config = dict(
    num_attention_heads=2,
    num_key_value_heads=2,
    vocab_size=4096,
    hidden_act='swiglu',
    norm_eps=1e-06,
    attn_scale=0.125,
    tie_word_embeddings=False,
    init_std_o=0.0,
    beta2=0.98,
    lr_head=0.00407,
    decay_fraction=0.661,
    doc_mask=True,
    max_steps=5997,
    dataset='wikipedia_en',
)
Each number is 128 + 24 x the weight over its row's rms, rounded and kept within 0 to 255. Layers, rows and columns count from 0. Numbers have three digits each. The size before them is the row's rms in percent of the matrix's.

# layer 13 MLP up, 320x128, rms 0.0761, rows 202-238, columns 0-127
101:126157128149129145089125174147124139100137132067101128112127155092154147130136154079131117108105117151127126119121135129141154140164095168153127165135118153104108135090126126137108089139094105095115169129173122120109121132145149101096124156144102129098158118111166070074153183123114163109092141139073121135102152164112116138113120131091139138127154127104154155115128116148110169110133
098:163143161132087138133114130162104146127137106141100090137080120114138112112111079106091180145138113153125154131140157140141117127102135168081134147126119098133162128107136135102084132142165121108138165134103126158197145161126094143070087138107123128095158107140095103149123123147148129126112096099153138130104147093089113156145135110091132110160087120101126124101157134117105146152129
100:149131096103137142140156151110091097151124106151125157136126122149094139081119133092145134121091143118155136121131192088129119120099109111131159098120125129125114139165164117105129155145137136146160127136117098160083116165123073116129092166169135108118149131150171127126106163161137102144124179081147099067142161130126117134119150121122123086110117180125160112131161128088141129124121
100:129129146095147123107136140111119128113147068134107119072093139145124095111135124114076106141115124125122124131130126138124135119147123159157148107116071112150133074149126103114122132098128137095089117119117124116080130088106133144179119177140109086109116131119118185141093145124199120122130109157124082116119125117156183135130146139170132134121175129142116124095109124147115086157108
098:150139123151110129107095098184136126122131148102137146125111134174121138108128125153134152119162181107184137089167128111117119147141129167108122151141164190150159128142127142117126135108143073120148135145106133167106154156132101099108094134123140126097136133105124118133131152108110112117139156111069126154156101135119140087181120083099135068109136103122106123118101154105159119154155
106:111144139113112141126144120168149151086156102106104111146099103142114103116151110108155161178107156110129108160106145149137118144138131156135049131103129108142090107153112142138150170154136175119113136091102131128126138142163115114133111130128158104174078086120113150107091095106124109120116165114149122092102144111127165133163123187137111120097142140146169129108173109131106109129127
098:153138117118129071142092101120132137118144202155139184098122124146127113112138131128104193126101122121149129077117159125124124128155105124109107120131136174114135128144162130117142157143187163159130159138125142129105137130140155098149121139110118100127133086095128136108149156150147117105128134141140037087148096105153148135131158114156155134131148127122156097120117116155139094105127
101:127093133137107194156090143112150147135135133142144116110126111090117135133149171128121110114133124088141095126122141115144155144158168096099156085114147113124140129132122157160142094116163124150116151079106189113151103122145106106088125125122157140135080133113129106151147083134130145142147136143201123151130132131117093114158148104119137149088140175135108154132152178137123109100170
099:109122123107137143177132110096127128119113151109131159117113144113080132134108160147104083177119141087127085162093136099148126113132100154112129149135116110102119133148141149069125146125101136152097101124131109101143158143119114109128127165123132132082101164109200150167073130118185124098122128131110132137154128130114123109151137092141157131127118122171179136101123166109109100158117
101:138106089118155099153137127122112142125123119134110142120098139140117149169137149146143100140107142163086114115129136098111133098156126124140137091154150148127137134114139085121099142173135110110131115129153126092146117129090077147139122145115127085134113159131147107128110110104142114192152098195156073128139056121118107114090125128086170157144124184126094138139130132116129120117177
103:128108138132148107153140159078147063122146140140148151136153128156186121141085159105154087132107129116131130144153121139122162135107118153125164136109114070110130180152140112136155116140127137123112109168117090146133134124133078137128140099166141119139122133112151105112123081133146156127115139169157109146117124174094094140141159135117121159125094119146116183103153166128158162093104
106:112096134149143144158153128085096086142151169196145104160127121127110121131115106136127140114128096145147158156152144161154150155132127110128126104164103106101118160113139091096121101119118119113082155100131139132128152172115162153147137115164107130111151120134113096145173127112119153091133162151126195125160169139117140139131124145084100095108174107150132131156096144138131122173128
103:123126125133168113167107077144145120186098133123144149145118135125119077090122131099129152149099132123132133155101129104133137139069084106124132168154065124118117114105123140098133148105097131141116123190118125150162123097135129143076152117127157139123143135141143156130140167166124140121137083116137136127128126093079145153144135120120134137146072126074136116155103129098152155121168
104:124121079110129150152091128092112127130155102138119117153137166076099123140111103123110112087130155183104111140106097109121111127108144147154142124127146101121140132121119117136085122113135145165127145111139172139125134111106149146105098126125117145086193173165132126144084103118138145120130102188133142152142167118149065087098133090139133154134137168133142139097091106099112138114154
099:128113117138116150115110093100101150116140068110124105124157133128141118147119118080147104066100095155169156101149106166174110100155145118126171135134128126135124164126128095110141116096125098170120125125147120129125107140146114123084127163152147101144065129103138125123086151104115113124141150147114078107161135161106105150120133130104114168146133161097134156114124187142137138162154
102:129165166146137116145106151135119142139099124071135117145086126155136080142071161132121141121156147134140105137109150128131130129124136064133142122165112133130144162106145170129145153140155136129125149135117127109114084136110129112070133103139119079107155079122127121120101140119154122090145152113107148077114166116119125150131161067115114090070156162142138111152131121108147116095108
108:126138124151144149181138108176159136095141138128108129133129101109131110167145088157115144147123105131121109108140160112127077098081147106157121131198150124120161131107114102126108155154121141154125126140126174171120121129139104154110127149161160143108090161128076134132087091115117103105113141101143126122111151134140159134127133093162058123141107148114083155092129120142131090125118
089:101133109160154167129104133092127113165142153133126153169090111141098113094171087133099136153109117152103174163132132098141121122117132085129132113096124116117156104099108138145129095109106130074143143162121125141189110115103114206159137110128148119127111084155099133131147139131129088097142118109160139123110172139128149117134127079118085136117110121091138094127137107112137135141102
099:094107106103108085138118130131140147121138161159111123155128080155092138159108153103122149141151126116138113116126088160115066161151140122089057115138141127152123129110141137135123140153114098162136133131128088153170109133126112116144148134112137152117103137092121112155081122158152118085153128163122121142068153112161162157133163133114141164117151155108131154148088160091149122144102
097:130124145143120123082108112104107139133137146139178126157136157126172145157101119135125128093149143078133150052126149128129129092131091111123130129104116125156105130113111142114107135140101174126173121172092112116134118133125121116135092150167141136151106142134126128103154127064128101121177106122158143148089164118193086140087128115127138142121110139134147185145151137108161118125154
095:110119163177162134125187170185116153145165170136122159136169156113130090112125095134141112109176103136116097123116135104108103160132142144091143108103148149099068141119158126128117142118135126124105172145138134151117127137113159126186130124137133104135112119127153161159123161123101135082158084130140146163110130103159138129156169164133112177149127117134104119115124131132148134144107
103:139112102126122112109130121141149140155113182154092089145146112106075124169107093129062144167136131097118163093116123099099164153158164129110123139133079134094141100124109102162125116185151091138132146087150128118137107115162108122102085139173131140109156116132113115146097167099146105100146134129135109106147144116137173128130132152101112112122126156113159130118162140112112101150141
095:114133102137113132143128174148153149115133164106139135133156110123125154173137110111113136132125155130138130122116116105110127133137141169084088076147157146134121146118183135158126117167116124158077145152094131084157104144156100149067129115133152141151147132153093109113102121122140131126186138100136146118134143142079134151130113117132076134101101176160127177087096158133119159146142
102:126169121145093142168142110127111134127121129125107132153185113169114163113134114087105098089099117110166071157106074116141105132129160090118123139158125133133150114130163175109145144181116140134122152125127115165126109176102128124080120150171109153106111134104134119110133123083129081141149123146134122092115110106137155123118127124093153146160134157105097115157138123132122069111142
098:142171148111079135092118109137141143105151144125126152117152154132062156120155118095147097100150173102129131114119160102091134126148086152109119124081126122137100096130103100129121128192114136073140152095129121097151074138124110109148121132104125144117121105158128143130122134108134147195146115119130107123138153117118084103133152132119132123161105089144105104107172149120077109113124
103:126124149131136169170151109140126112085112114179170094151165157151118108124148145155103157124140124138160143159106158093141139111109116081124163107110096146120113131118122161112119160128117122140130165148149122085123138089099121132091117132130141098174135133122144064135067142159179128148102141107138146134122148172161108132096130129152116140091105127142082100152111116099157140132127
102:107136102122096136118125131150105093143139124108131116113148143105142182072106123113122185098137089141081113153138167146115100128125096124131126125135168140127124130144117131119130110116143131121142111111129127134125129134139127120103129116110074141096157107122124155176122154102133160121084148156145135146039095107128110200176111134113149124137079169119132131133132120155147140074145
102:103104085156134154100099113177147165111144134122134123175133131092147114134128136157105123104128169143096077101166132126128161167127115092087107105140130110113119130114091131136124116132190123106144145138104153105150157143131113111121094148132137161139159132074121123164146156098070135124165132091136139128135086149122131128150148134122127123097094148135136168077162164108106134133107
098:097115093123135112122070071123103084119086133146126135126122118153185102134144126142152094108153162106120096176103117128125111121127131133124122132122108107109109135122123076106093154140126095094140131146137158171128117106136130061145114153171125151118126108148094125109129125142159147139152146130103157184057112137137123095140136120137148150118167129125098106136137116121146142130076
098:113158111113149139124164156167149135150159133135122116135145170131134110143121162099157156135071102117130122118110133093155151134141112192149120097129171158143090109167135170081105131099084140150143116142149153175122126094096124171101106138158170141146118134111175122111138138118126106091137100126126103120132105122121165120134149145123150095137140139098173112127095090143172110129116
109:134138115134145174149157117120113096187117121118118144127138118128121102114158131128145174110074151122111114115091129115110124128174119131123156159122141133117110142120141166119153134113127148113140099142074094160109159158123083101133147134113124064142127109172109150132106101164136064125097131101115142116099121147151111105154140123195119123126119082160122122136110132101116091171160
101:094145117126149113150111144145131159143190137083154074153122137122125121077128121145171097131106121100154120110150158127106171151108134076103149138124128115125142160077105145084155142125108121164138129107144121107110075117103169178111143109091120140106115158149114152152138123101146143119115130117109174121110157106137104112129104098202159118110117111119137120135129127135158143107117
099:135168174113149126119198096152149121115151128146133139124088110173159130190136119121139094134144124083134171130101133112109128085156126153137086120151068152099069081158139118083120129115136152126116112150112116099121127136118119090111150133130138111148140069080126115151109130124163089108162121131143119129128147145115146099145119134136130144120121100123106117134136100151121141168136
097:115102150143134131125114121137094168111146103104122136204105119104160133131112123140146138112140166146147138133167135108142076100139104110097090111142167108122177128155092125117150109097145165169145140130110120097143155137106136137121138175132105161125121108080110154141127148164169116117178154098114118138121131098168108147141089121150107125117154089145104107160148114072114118117136
095:152127175129143164126124107116137120100126121131101132169120096142164109126070102140103122115172107094168077181129130150143162082164147117117124093143080109143168144144097129116138151104142113166117115103131149150139151155123110122087148141143092132136126132120157197108156133158114136096123136148153116142084094110121128108114118110130144123171129142140108150148130086092117139115104
102:123111180123131140166113161136141110091149128158128105136113135143110168168118154127137095116111189138141117133097146138134130196133116116144133129119154152126119129135141135146143138153123127138089175129092113129131156162084150151121101137069141150084139128135118125148111162158149154144130163135141132088113083151131051155101159108116094147089142100144156147094132134141116106124128
091:117136111163172136087088151108111094147068153148141142120120177157151131080128134143171117154110078133111111109118120122126125148120137145139120127142102122114127139132123152059095141137110156170120109146115137143089086172129097147136135099136134180113077143106120144123153117107090121134087120122132137165151130163105109140105109110110155133133140121159181149123077119143127140128143
# layer 13 MLP down (transposed), 320x128, rms 0.0751, rows 202-237, columns 0-127
103:117136150108149163098138168115131128173132124078130153097149129144099117116100123136113117106112126157136137105136143121154131100132151134183094131164105134058125125124110122138123116079109113123136114127161189143116142100107142088090172150137105148110082140118146141094116128166095117066097100117130143142131128127097092119154134145115156111180126137124120104114120179149137159147142
102:113091147131105134105121103128138111103130179121123132128146089164137120146106100103155141117114119164126128107141166120103137142127130100136143092098170088145077127136136148134124141145117160115133142166183083180120109126110168124116135101137152147113157120126183124073114131156103085159099067114134148153148091113138119115123137137114132140110127164080139122171153121157117130152161
100:126114090114078135164132180143135126127085092164110151087150109129110131130143121138138123102145162141121135133080142129149092078163160125146100165135101129133114149140094121106089126118147129140126084132148110121153092135101095137122145124135100183124115124132116133099114145126156177118107070157112104090159123164086118111136112124144094099103106133149163121098139165106107143145099
102:118133091150114135157124124155146118125110118136140144123166137114145124117137126171126128115106138162137137130071086117140148132117110118114105112129128121097191177095103175145122112150171179090140141111084163120145148160099123138111158123167117155145127144134128134126108168139105122150135155173122134090122159128052133141107147105157118114120117138139086111159168143135102109075117
100:100141121110121110171146124108123129141145087117147123108109100150126169121124135115119153139135110136133136167127079115141123154113129118097147154163113085095142154089153141108115116101157162102094144100120116074109115154133126141136161180126125115161101104099181100087112127117161084096121112092160105141074154083147160142102143139094147148167102117136145153107153112129138132116150
111:043104087102127116140150103140150137129127090082105123133094150119111119111171133087104115121114090136132109133130155132099124164157159132135142126141115130182109120110115125123133141134122085127164133125180080094126131149120110126108120169137137120117113127162122117149085071108152066126147143138118110151119111110147127138131167156102122132157123113129171157109140121121129121193120
099:126122091131137126135124107128170165180097142089150128156085154140116138174137118090137149135081119109157136137083098077119100186125138101131128120117152125129147118136114105102175138155119112132091131111131120130137087127140090118130176132149118179140097160095132130140127114164120134143140133102135153141116120131120098139134136120128146078135136108128040168105118132118156142109102
098:122121129129088130140110131120094177145162119120171152123192101133158131137140153113126101092162090117130101090118128114108121179118104118105148085140126122141140132146148113102102101126133178111136131132152101081062100149141140075159123124132128137141142092107093100122106120126095145143109136136102060108090137127155169108133163117143147150096129131132150123108127101104141116138146
102:091126123098117114146104140127118120108135150102139158153117175130082147146172141147130151145116138101083105140140117077166171142160126131133108112140074102118148106108138118121163158121128121175119117088162167119139149123142115175089136143124151163140139130149137112180142127128119145058069112137119116125132126163153127107143105108135178132144131139177107152140110100145115118103141
099:134127108129154106085085111119123123094089096122181144131110127138127119124128140111130118098151180111127167052126102119101105134132147136090118120133130148155127096090130115100101156134117113131092133148131125113071131116114132109116121114120148123122113152111095136121164090175097129128136128115141147111112107148086138144171088190129168105109152128097146116096125117127113107131059
106:126133182080106140124102108122125154135126140156157178135142111165127140115128138113098148132154127120111125129117074152110156119111145128116147106132119159122112117131120107170177101135145126128126133131102082124105122179149141108107130113167210104129138150136119039158166123096097083131104126092125130144140132115117142123117153125100172147101155115151137128119103139151128125099145
098:153135143132116175181145107104126101146137113135123139185159118121073121175110120126132094119139157121117121143108145146127165136104123104151095122150150142131136167076127117060116134144116153111115156126150146134132130121148151101167141132182138147102137146106124091165157188116170111126154141150129140155161145115128152120118112134107095119133106100129135100075116131164137102171118
105:120095100112152189094124151113184133165136112121139134113145131092117145128159130107143144140113097139122125123098100121152167118141093132112161133103168153145138112121148119140142078112137094155116117153133093154156145097152142102145162162119167092153130146163170144166106121080085123155133088143100132137144182090143107158112167084125130110132147123125124131156142118134117113128096
106:146115137142126153164089130159153110158121081129148154125142134088141102151038117120115159125094129146119116140124140129129147166143104145096136098096148124045109093126106142108157141135124154147113174118136157141172123133124155139107126087131147126122109121155148119129102127127121124144145174083139113144108133081119099119177157140109141145099108127091112109104108124110137116088130
102:180161136155131164099139179139113187142120149156124083131142139122138140120139156077125143100160150097151112108133102114109083128117152125114138111158118125134105145119126135130161159141126137144113131169122096102134094138157156144102107168134144136130083129110148139106154092195091104115101191108110124122128086127112157105162104120128119157113093110149118126122106153107100141104144
100:136085124114103172128136106104110099150135085135105073101128138116123091122142114125142144128142095195103122125100142122162129117139196132132154126112112114121170152113132141138094130167104126166110114117108137158139150078109131120149104099108138111117123151148110096125147143166170135142105120134086090139105140138159109107157152117133139175125080131096125122119079128105175156129108
105:151126109122142128135144166102086108116115109142163122090113154101104099122144120087157153152139134125126142158124166133137154135135157147122103117131143121128169161150138104174117107101103119139119143111105112125142120103155126086134174127084118112159119132121147137138149092097145067115143089176077185149150089141143121150154114091142116130112121122142163155103115189108112160127161
092:168126127111116108126135147109102129121123128152141097139098168150117156103151155141118128138122138147144093141081113128164097119115127101147135126114109132079148127171159126080146118124139066153160131149187148155110148108141146145148132154093160132144148064111144082108117133170137156127134141143082121176142127150167099169171142083132150142141117116133142133091115116124166122126128
097:147177119101168120137192140128165144114146139138140145137086132093156105111109165136107155111154156149121085127169091149125110113098119134120115098188086104148148146087164133153114138094107164162110129134131114118189142126099130100148110140147107133092117122118118089138120139136118101163153129144138125174072128126100134128122103148115135134119138156112133150133125131081123121167095
099:114109122149116143121123113125164115142115159086161089135125134127149141081120119184136089135107127165157169096153139128098139114165100138114150155125149112139079163075156106145084138144164119143146123151152059142144098137140154120130133094135121086141115138130130113088124133107124138077144122115107105132121108111150176129094089121117121148119098089088160139146156114106121106117148
096:155090132143103109113158091114146124123111131095112168153113118092110132123110125137155149092065120114117108142100115133126145102163091136152083143142167128082146171153152125127095095150101110086098150133129188134120114105164157105131123141118131161143143147137112103156136130088076141113139138149119146122132138154108132090130137106162105116125157147164096139117126087117149094178107
106:126161103133110108107147104170123124152156125119142127149107111131109111104128128106159108119093101106119107112142107181130109149119132154113126112119090099083049129150154184154139124154131094125087107129179099145113113139116129146148132130110127140105081078146107097146124127154097102119129123072162139124167108136123148110130132118086116123133157120135137132146057097109136121099144
095:159132130136108126132134125124144113089174164121149151142134069134110102115140134143145144086127113151136138142096120143181110132125158128153117109143078145143133136136120133142096114128115131133093085128125096116117132096087125164123088133136178113123164137103100088096133195152115114113132135137138153130155138221140166149119138156117104094134089123117140140118138113174142100142147
104:124125155137162162099109115120138124120135147134137116098121142128093093091125074116154140149110096162126149103104117120122154139116168168154148090118130112092107120118180122092122072156158137117155130144109122109104155170118145108198099131128131108149128071102142097087122119140136109125112168108149106112144133144117118139122124101126126114066102117084117148136084104108150108126156
097:116097164133168176113116138134144096113148130141137146156114136118093107112116094129105086155123132124120104119122167132097123129119134145127151132144134152160141086144096105165102140093151172138239090115117113132139126142146105146135156117097152128182099105099105117137108126084111134133110131096150104131169096128118118123129119109120088143122119143176112137109118096121170131131124
104:114111160135088093143125095078145127136136108167109113055114134118122119144138128091144145167135086112080134123104124119128123137078166145113146068148133147091132130158123156153116121113113126118110103136108164088149118127125107100124142133147175102110133104188121142159141118118119088144121123142140135134106127120137147107167167110076142099125163134120151107118120097127168079114123
104:179069133096134097100141164125125131139099146165111142127114137138119089123128111105157110122143099117117150127104171101125104141194134138142096068091173144141099177111092117139115125141127096102168134141156145145108111148108154115120115106124153110117129136123132126138130144152116079199128134112171155120119128108130121134122176143103121130127176088139161131139126109131105103138155
103:141099134127098164075116128104107120132132135151108128107136080085133163126106121085128156139119138171159130157092157126134113122113133103156124146152144107134087110162122146131115091130130132117132096126159154138167116132134106102070186135135090160125131127151108130069158141155116115101158113086133132147146105125130161082175084128127114096123141135083099092122124100152125118142148
098:120139124080171130165104124122120120123122123103148103153124080118128100144122161120132147144129106114132164121143084124140084160117114150141148134100125121111094137123138109110178106121109123140148069153146164101142150110095121103159149150079121076149100100122134129112107099120140079153152093160140120143113097086108131111123166095089115167164118133167143087114107159126117112156118
097:134131158128073156111121125149145144141152109127140107137123154121109138101109081127152157123065086092137130090162083106163158080128087124125137152140098136132105137117162125153150150144107136122131124104212145163111111123152140117143101123109138112120118085144148127162139136103121105133105153145153139157087127123155135120084146124114186168170126127124123152119111099099143123140140
108:162165133119130112106149130181136124104127159136156119131083107098155102134118146088144162131128108119131137102146143117149132152112142091078147130136187142142133132090117156131125120150191149071140114134143165116124157062160140161111106147164129086099150092142114109135137161178089106116134143149141134155125129116142099125155114127152133130107125158137152101120143127159153094157144
100:126138111088112166162143153074149142155083114120109164098100122127116102131126116084111096138149101167108097146072127136129158142146150136132109107126080134089132116114125124125125139112097139128122113096132176108160116101115134150112120129136119087137119145182115142148144137120154087100124084167119143170100108092130114172171163093099144135155127096169130156138101110123124145123145
100:117157141148099167167189157120095093141115132160117128116130146159120141159116142153088135136089117111146155103150120116146130191118129139122144153171128126111085119126130112131166124153140143107141100100119128159129121108112080163168111115150141124157128115176123105110110123110128130165147130154164090121138139114121146136130198168139176113140146103162131102104148145150084151142143
097:094125079130135099117132157140121168105090123150091113131106148164096154161135087150072154158141129105139089090084175068130096101151158129139129148109131128121151120129121154138132127128113121137106146138141127078113141128172156150106121122115130134150178157124147092164146128116150104165123108112139122141080096147120110115137192142156136105118142140144144128143105103105140103155138
097:063122105148139119093106118093127137135074120093159168112114163120125117129124193092129166108105126107132128118142118123120111153110135145127173153116116117127115111102195153128121138149169121128131131147099171119120116125135184105146115201134135098144159135114129103153134106157114121112132099158148118138127152087151164140151142132144142139081120158137131110158109166129145127100106
100:162140162153068167167141105183130134105159122127129108150129116114152149116106121111133172161130108104120157188129129162137144116106128095159130141150109132138162097128084152123171114106102121069132100107109149092134119112149109153102118157145133147111147125128149096039130136113126111140153132137121123139108119110136110103171117116097155135142125107135138087129139146133157113132094
# layer 13 MLP gate, 320x128, rms 0.0846, rows 203-238, columns 0-127
100:129183134089171103129165085083128147174112122150151123118095117119084125136131103102124123120102142117159139149150138139152122123161147144133196100127137153141125093126102137144146089101130142113146102179150131117114116124159111134143144113138133104144135136119115110116108132164129083153102145162124068120098193119115110167145130139113156151134129111136109106127097125157186110127163
104:144135108103090144130173129128109150150124098125104108085117149087129177113148087139132156158120138092126089130106140123154173141146161103113107128168122107128146146111105140102152123110142180154157151117149142138113124134198115151120087069087124130121127152148175153115142183110103122135113132133105109101119146137098098124114150130159128098141142145155142109130084131085121150110125
099:145115117125140132135114108149160122128118134195180122157090129115134156107115147087126128142146128092157086110180102136127099154166163145135137099143117098152131115130155106088169067144083142166130133149121135112129100139132112138125103161088130112125132183123146091112130130103110142174099111153122147111124111094154098083115126140135152108179169124133110136150108149120144135104138
103:150120152128162139071088132121125130167123121135140117212120129119133087114100147119103145104140146131122121123127116167146125108052146116165146135162127137127133119147077136139133099140178099132137090153133115150126114123108153126069131117158142109164155119145102113153119115133127126103127127126140133102107126143135130086138153136092109162144140144153105070126136139113202152146130
109:104158176124132117142116151117097090157138127073104118135122098165136121150142094105138115119150093139143119116125146168139117128148121116129140143096128092096136161085110130099114151124144142120161113119147152118140138122117124176097155134170155125128102152140131108132098104141162093129142117116146153174101119064068122134126151117134158125106144114153152163114165180133099106152064
101:175110097123165133126173124098131137166139144135113151199132160129166125114137169101098167114115140093128164095110115092119114151149129144149093118128134142106089113165105122145162137126101149123131143116086127108109139125129080112125099145114128118133142129124110137174145108111162174126129146146151159130140111086138141126114141097156195133125119123101054114144133151142107111151145
103:116110133117143144155123170101128087103182096102128150148148151156122188094124126118136109109147121136089101153126119153144131121127155118127137122119133122099107117083131123136152074141149109095117091128144197124150132141164137131137150080121138119149133124115143163176086158149119152121127133155141157115114133183112069134128140103112121156173168113145160138115125156159115152124096
098:142177096114128111115114125101116136148156160122161140114116141150130106159126119131164141097124120139140148145140095131125141132183159128135154096137055135130171135093119098142149109152150148149102112130123123142070139123113054107117137119149132117165107163128115131105142136128118145114099162114164087090142081127113094116117118092169163136157118146123135112130140090132171120076122
096:147154137131111116110150115149174099121125105148135077160094072136081113161170112136135148156146128100129150105146116088129103108112095160130104151122141176120134072147167128093140128130152174106112145136134153142160137117153168118112126117137090137143137134138088098106128126131143120157098136112084133118103134173127151149086155117137151123112115149147130093163141111091131138187120
110:125135137115166125139147144151108125128151124137140145110051140109104115131132114131113139114124121076113141117106155123158165162141101096104142122078134159092145103116079096119087106104119129101133174117147140131115133141127146116097143115092161111096112140134116132142112110144104094164127077115117121109106138085114165126127138091121206099092095117152089120129126140139166085125123
102:146192169126121099142150135139117188147137130093090131116094090113133154125142157129113110154157120092130142115093125101128120132123112137128121158099145120091145125145093130143138178152095173122155138126130200185086127132149117090138137132093109124152107136170125154141131105138132119157142070102134115157099085143105132118123118117160134181130130120103116109130132093145132118134112
100:142167106113144097139117160078130096142138070146122098126048137111135128150128157102155136110135135138133151101140130182115130139126107149113119157149133148087126097152116124148135127128118122097087099121135113133178103092158149087121149126109130129138146158171115117117160177129103140140156129143123140132090122129153122135153122115141165138128130116144137112163039153147149134164133
107:151146110141099173117108137103082145143127149085091110181103103127150142135136122113091131134160100175119150130091123115153146113121065099132116102126149146118112137161115089157118113126140157106145140138140137101136100139134153140118153092190154152111133156116108153121087157084109154098141115144101143168136139138088106100144099139127147071120139105143148136145172119147140129112099
094:174141135111147142168138078139135113147110126172146115139124114126102127100106065129163123080102083117105115126116145170144134143121149137131136090121165138088129130088111141134095105085133096121134115107165159157158156139079105138098154093131110129124121130144141149168146128133154111129114131135105123094138136128114129085108139192110148160128176129139168124157095107099145155122112
102:132164133133137126133144121162092117162110167145086157168116152154134095107114137094147130146075136143130136136099115076177108140110092120152110130109091159106085083123152122090146160133128147117086130129131116108092118114132148118080116157101166139111102132108135125138127123159157111147094104152173135103141124141103119112125142114135144087136150140086179106126136134159090089156141
102:125117109108107105129096127156125092132113156042133146140182142117161108074119120127143149144148129130141115122118131120141129138123126099150137131116158122113156128106110128128136090163056117111135149151140153128143112168129103116128071113123164162145139162088121116130101129119137140104093118147168097200090114148120134148092128121119172161122151118091111119112116107149150152109130
084:109122111153123139129133097117156133122145132133086137077106124121109118144106127144101118124072117101129162138130174123127097100107154141133094058118075114128111121149099110161159143096122164095124140106120146113099125118158104133149171098097071141138149152138146115111134114120151090147130090114137126107138117106113147125146136171119076072123157105147158111147152120137140071156124
103:152142116096142137144158126083133135130104080075133147142107123132110128129154129112130109108099109130138103138094141146132126159156127141146172134102101158102094156110149096139140144127077134128157097112129140151112105141103150089094197085148149140123164128167193140114152118126165150135142128143144143081125130154088140122106148123112146114150113117132173126113090129115099161078143
089:149142214117157137164126128127121142134148096157122140135147116139171117135110135103116155134166124056139152145108137126117113132141104113146103107112155131109144134167092125085144142109076179117137169112117109098112144125146119134151134141127162092134133102123141109102141127128167089165115147142152164110137129091114102114149141165122107134125118151151108133092154178130175116082136
098:178151095138128109116143137124159105119098095163123124126094151104114125087121131123146118134132184087132157145145122112168140133189136073144113140117111169129194116103128113150117120133121140103135137125144150092127163134120131095113115134151128079132137170170106139150165130149123121115146084175121120130163113114153145117129098131173139102116169143155136133084146097102093148137142
098:141123147124151159149152165100120131158080112124121130110145125121126159147135148145106186137104102108154090132147139116149151128150118147120147147166139152117133076100149122100139162138125102083118096142126150103117159092147176098131151143104123086142142142159115121105113118111095129157094043152160074142128129114144123115095162105129134126153137179152108137132137161151141146154130
087:159169153147149114150137129140141080140151179111133155159134192161134145108126145120140128168093099138120135123133153150112151113083108167108149105087079160112091118108144080138096137149114107123082136157122135168111151131118097090122170109140092119142120107098153153111163159197104149127151137134136109166098105153116134117123121104140134134112136133139125112147124145140124135148109
109:214166139162113118096147122141139145163127125152140116132114098157121115136124139150110165130143157069109124157150134132119105095159128107124078105151144144139153098126137116176149146128146159096168106101133142162161172116120125090105156115131117114110168162137088139137153152123088123127133159130133100148098117115187142129124129136185093137125114148118109098124137153112146129118110
092:134135139071136116163127166076093127113065127165124128101135104141109112150090137125132139136126106142151134164144070176125154127181155155135144129114165158137140117157128073121150134134133117122122092105132127107120167162134115157083114121136110169120126163124145161095125086109103080115119140159124093124132142107137129116133114093107174137140139120149147157143094158111151128130106
100:138137143066103124147125168121134115148159174139111114120129122141114108119115078124188163133121127141165108096127195087112104103141097179144125155135134154112119119116118067126112131145134105122117133131162126129152093128135099119115125117138115148138127163157139107129140115124155175084118089151106163193129125124133103078127123116106163104129094095146171120114145130142128111123136
101:147173131102148147131129126100141110115095137129142119131118101145149145091078139103127150091140162134146123136163149131119140128087104088131096121127108107096127131174107163118165139145091129118097085140143139132125206116132102109115136156141132126136171136103088094150171082131092113102121147155158152111091136116118103129166114134120154108113159175144085139140123172090132133113126
098:116167114138174118126170115125126101098089156146160134153126143135077126157163108124162140136091163097129130093140112106155102125138125124113105151154112139112094154090134129154107145189137127146110161131150126136098103146107128138124149152118175116152121160127155141130072130133119169120111145157122174139145115133121151166117149138171163106131135139132149177117068150112149142161094
102:136094116135104142135124145146099119175169143114139143144052102195136132102143170183144130113146126116109137098094147178157114153104123114147141126137180122123128106144112127159137153163138108106156117124147143201161159181136135071124135127130126150141103134132122118159098123114130131107157083136122134128140114159127148106124098140140168125150140122120085119128139106138129130157126
095:141159115133142138155170180141164155116124103123142124170131146146147115106133114112115103153072139126105173067132102126132149079082107131165084139116121138123105109123130112144114091147125175153118113122121140118144096132101130141141115095112146135121156153140113154137137133144144134121085118117092122113109110119177080059100134125133168133163109140117146119111117111134167121133066
107:146116100129129097107129125172124150108131132135118113103126119134097140161111110106118126101136092165122118146122046103135164128137141108115123103073143135110110131118086086113134105166173154134140149086117158085139193134109142119129073112134109130140110144109129140123087096110128133152138074178120128146129157117130096105115123164167109131140103102112153105109148123157152160129107
106:169171109089118164148109144113148094157112168135137115120139181136128098112060175091139108138082140156126080148126128127141147131120120105179170097110152156122119129145105115130132094117128148114135106124129111156127131146114108115102088145113076114129155142136135159138124105149145121142108092155139141156109141123122119103134132099129165186122113109138152127141118150084182133089120
094:141110190130168148095175097113101119134167145128099082157113101119156158116160150135139189088128114120132159159118137100125146144122113118156101114118101098117121073111088126157112144142130160133100117076133103136135173136124066115115116126167109118164138112155113090148146139117125137099118135154149112135139153081137178129118135145157169133130133105119120118112150124112118151131115
095:126145134135102131088120180127127115186119175159121114126143143163136125078176141125118170120131112098119107112122117148117158124119145146098130123135115149085151157145146117185157049079169093139164152136106131150138138100154180096087137132169130129119146148125130144144168104120107117137103143138128095143134131150094138138141151109147122124122125109114145121148095078126131106136134
095:120128094139123096104102101135126093133124131072156107152160144129081128118171129148110133136134144134158132125152094105108164115120141137146136138115100080124122153104105118148136114141134121134192122094134188152108143159131138119126159109112125147111154099129113158172139137073117120119176152117119114157131125139077147173094115119139117106142177189114098148112102106118128156146090
100:129111092149124078122107115159139120122119162143150157127158144120101142105130144132123174093152144134143127098117123136136173133134091152149134139115125095094094126116184164156153166179126125100149143118127163151116158129141060109154125143115109103133099140102106138115172116122164146108134139164142149150120114123126128102124157191106175157128158120107073127109144142156090121130138
099:128126117152099085095126100087059115117115149142110151162169153141126136146128145070135112140133145097164083108073133155103122114120150088134143103136118166124137155103129153127134130163124154138102140134115122114083115152179098134146140131156173122140144144129163111116116123120121141126154166207144121152128163148113102149110138088117136117144118116158141136120094161131124136118164